Weights of a small transformer language model: 14686 steps.
Each number is 128 + 24 x the weight over its row's rms, rounded and kept within 0 to 255. Layers, rows and columns count from 0. The size above them is the row's rms in percent of the matrix's.

# layer 8 MLP down (transposed), 512x128, rms 0.167, rows 380-385, columns 0-127
size [ 90 103  95  95  88  97]
[[123 124 155 110 112  93 135 204 135 139 112 103 121 107 139 128 171 141  94 158  77 149 120 156 159 121 154 135 128 125 148 124 120  81  73 135 150 173  84 156 103 101 131 144 116 114 159 161 134 117  86 114 153 167  94 112 117 125 153 159 118 139 137 144  96 110 138 171 140 137 111 142  92 148 127  98 151 111 159 115 148  98 130 133 116 145 150 150 111 130 121 126 104 113  77 154 133 142 111 135 116 127 111 114 132 140 122 112 118 119 164 113 105 147 125 161  88 152 159 116 101 164  70 131 131 146 130 158]
 [125 129 105  97 152 133 112 116 156 111 138 157 120 157 138 137 124 125  88 129 141 126 157 110 116 108 140 133 145 104 126  97 107 111 109  76  97  95 145 160 167 158 148 106 101 107 114 137 127 138 152 158 105 137 138 159 192 110 131 137 113 119 104 115 127 106 146 126 132  92 148 117 130 102 160 121 159 127 137 105 143 116 110 120 111  86 148  82  83 167 133 124 113  98 114  95 131 120 136 126 149 150 149 145 149 145 121 148 127  78  69 124 131 156 160  94 148 143 147  87 113 131 163 195 102 176 134 162]
 [133  92 118  87 112 122 175 114 122 123 134 131 133 121 156 129 127 144 137 157 151 162 116 167 152 160 150 120  88 144 132 145 188 103 138 138 144 125  87 121 140  96  90  78 154 139 169 140 135 135 139 162 112 145  89 139  97 124 123  86 140 128 130 140 121 137 131 201 149  68 136 139  95 150 101 101 133 111 142 139 152  94 132 124 125 114  96 123 137 128 102 136 130 166 123 123 150 146 117 120  90 134 113 146  84 159 180  82 132  96 133 130 138 110 163 124 126 131 110 112 105 157  87 119 149 151 120 151]
 [126 124 155  95 120 106  87 172 129 140 140  76 154  97 112 117 116 104 114  69 139 132 126 152  91 118 133 135 110 138 165 145  97 118  98 105 162 108 154 179 141 144 128 138 162 137 138 104 113 116 124 114 121 140 124 114 193  81 137 126 135 113 130 109 167 156 148 121 149 127 118 128 103 130 154  97  89 114 168 119 111 105 114 143 138 123 139  87 138 165 119 103 113 168  91 150 157 139 148 156 162 122 146 110 167 134 114 116 149 153  92 155 117 137 150 104 116 100 139 125 189 156 142 129 109 141  86 124]
 [123 137 139 149 109 151 107 130 156 108 114 134 170 119 120 139 161 152  94  96 126 139 200 122 123 150 154  90 123 111 164  68 152 118 132 127 125 118 151  87 134 143 144 109 115 110 142 108  91 139 143 169 110 117 129 109 105 125 117 142 107 115 133 142 110 113 140 161 100  87 137 150 144 114 130 146 120 132 156 172 132  95 139  99 154 172 141 120  80 134 144 126 132  93 114 157 157 143 176 167 128 118 140 163 104 163 145  85 145 112 175  67 126 107  84 151 120 115 107 161 115 129 123 115 114 134 110 121]
 [159 134 150 138 130 130 140 165 130 108 126 126 143 173 103 144  98 112 129 122  79 182 176 115 120 129 136  67 134 113 149  87 145 126 112  99 138 133 145 132  97 103 127  40 110 180 124 123 130  92 113 146 136 143 142 164 117 117 127 144 142 112 129  86 134  85 149 125 107 148 105 104 119 118 172  86 117 134 133 140 152 127 121 119 141 130 119 134 123 147 124 122 142  68 127 128 144 128 145 163 138 125 108 159 182 150 169 114 107 131 122 105 149 106 143 132  89 122 167 134 145 154 135  96 140 147 101 106]]
# layer 8 MLP up, 512x128, rms 0.164, rows 381-385, columns 0-127
size [101  97  90  89  97]
[[119 135 152 169 135 144  74 100 141 153 106 132 129 123 139 115 132 157  91 164  88 129 140 147 159  92 132 157 116 182 141 149 148 125  85 145 136 146 142 123 161  99 123 100 119 101  92 146 147 126 123 118 113 159 148 121 123 109 128 103 164  79 130 122 115  90  97 100 149 120 109 137 138 163  95 144 139 135 140 125 128 150 125 166 126 116 158 104 144 134 151 136  76 175 128 126 126 130 146  99 120 109 155  94 118 122 168 135 134 140 103 150 157 118 118 136  98 175  57 142 133 116 171 116 133 151 175 156]
 [172 141 116 124 143 131 174 128 160 136 121 136 119 118 100 130 146 154 141 135 121 125 131  95  99 129 126 141 102 108 110 130 125 110 149  74 152 101 129 121 151 138 123 137 149 188 132 141 117  80 153 156 113  80 160 131 159 126 144 154 122 102  60 133  93 119 168 111 135 125 122 140 143  98 100 149 161  94 118 114 125 133 137 183 130 124 175  87 151  96 154 148 163 140 103 149 136  85 103 104 150 113 131  91 127  97  91 128 147 159 132 115  90 137 116 131 102 112 154  90 159 120 124  88 120 138 117 149]
 [126 124  79 126 103 153 140  88 119 165 133 125 145 184 123 165 168 107 129 168  75 173 160 129 133 153  90  93 107 121  97 151 120 164 128 107 135 137  88 120 142 161 159  95 129 119 148 120 117 167 115 108 142 139 104 114 130 115 119 137 133 101 136 149 142  96 109 121 101 124 133 101 126 153  92 189 148 151 106 131 139 116 122 124 142 155 134 136 114 142  93 112 121 117 142 112 116 148 121 125 160 105 113 124 128 147 128 145 106  79 105  80 116 122 126 153 120 148 121 211  95 115 114 150 118 152 152 146]
 [126 143 163 167 152 106 123 120 114 126  87 139 117 131 163 111 117 156 101 107 141 129  98 161 151  80 139 102 134 138 110 175  69 127 130 127 111 167 123 129 146 117  76 136 149 127 110 131 155 154  74 102 150  88 152 143 120 151 114 165 136 161 116 157 122 119  87 114 166 104 100 123 127 118 142 101 148 151  98  64 147 133 103 139  97 154 130 114 153 164 146 100 139 125 120 124 158 155 131 143  96 138 116  79  95 122 141 164 127 158 129 132 124 166 108 131 149 157 114 131 167  95 134 129 142 118 145 125]
 [136 154 163 119 161 137 109 103 146 117 164 191  78  93 131 110 137 150 101 113 103 109  79  89 123  97  94 112  90 208 142 128 111 154 141 136 100 140 128 110  88 111 119 115 148 136 146 113 114 152 169 119 130 126 146 119 143 147 127 136 101 134 147 137 148 131 117  96 122 104 130  95 108 118 117 140 140 161 125 124 121 116 124 217  93 138 167 126 115 113 134 104 115 114 136 113 149 161 110 121 118 153 153 125 119  86  91 120 111 135 128 137  99 132 136 108 144 146 121  71 152 120 143 144 140 151 114 109]]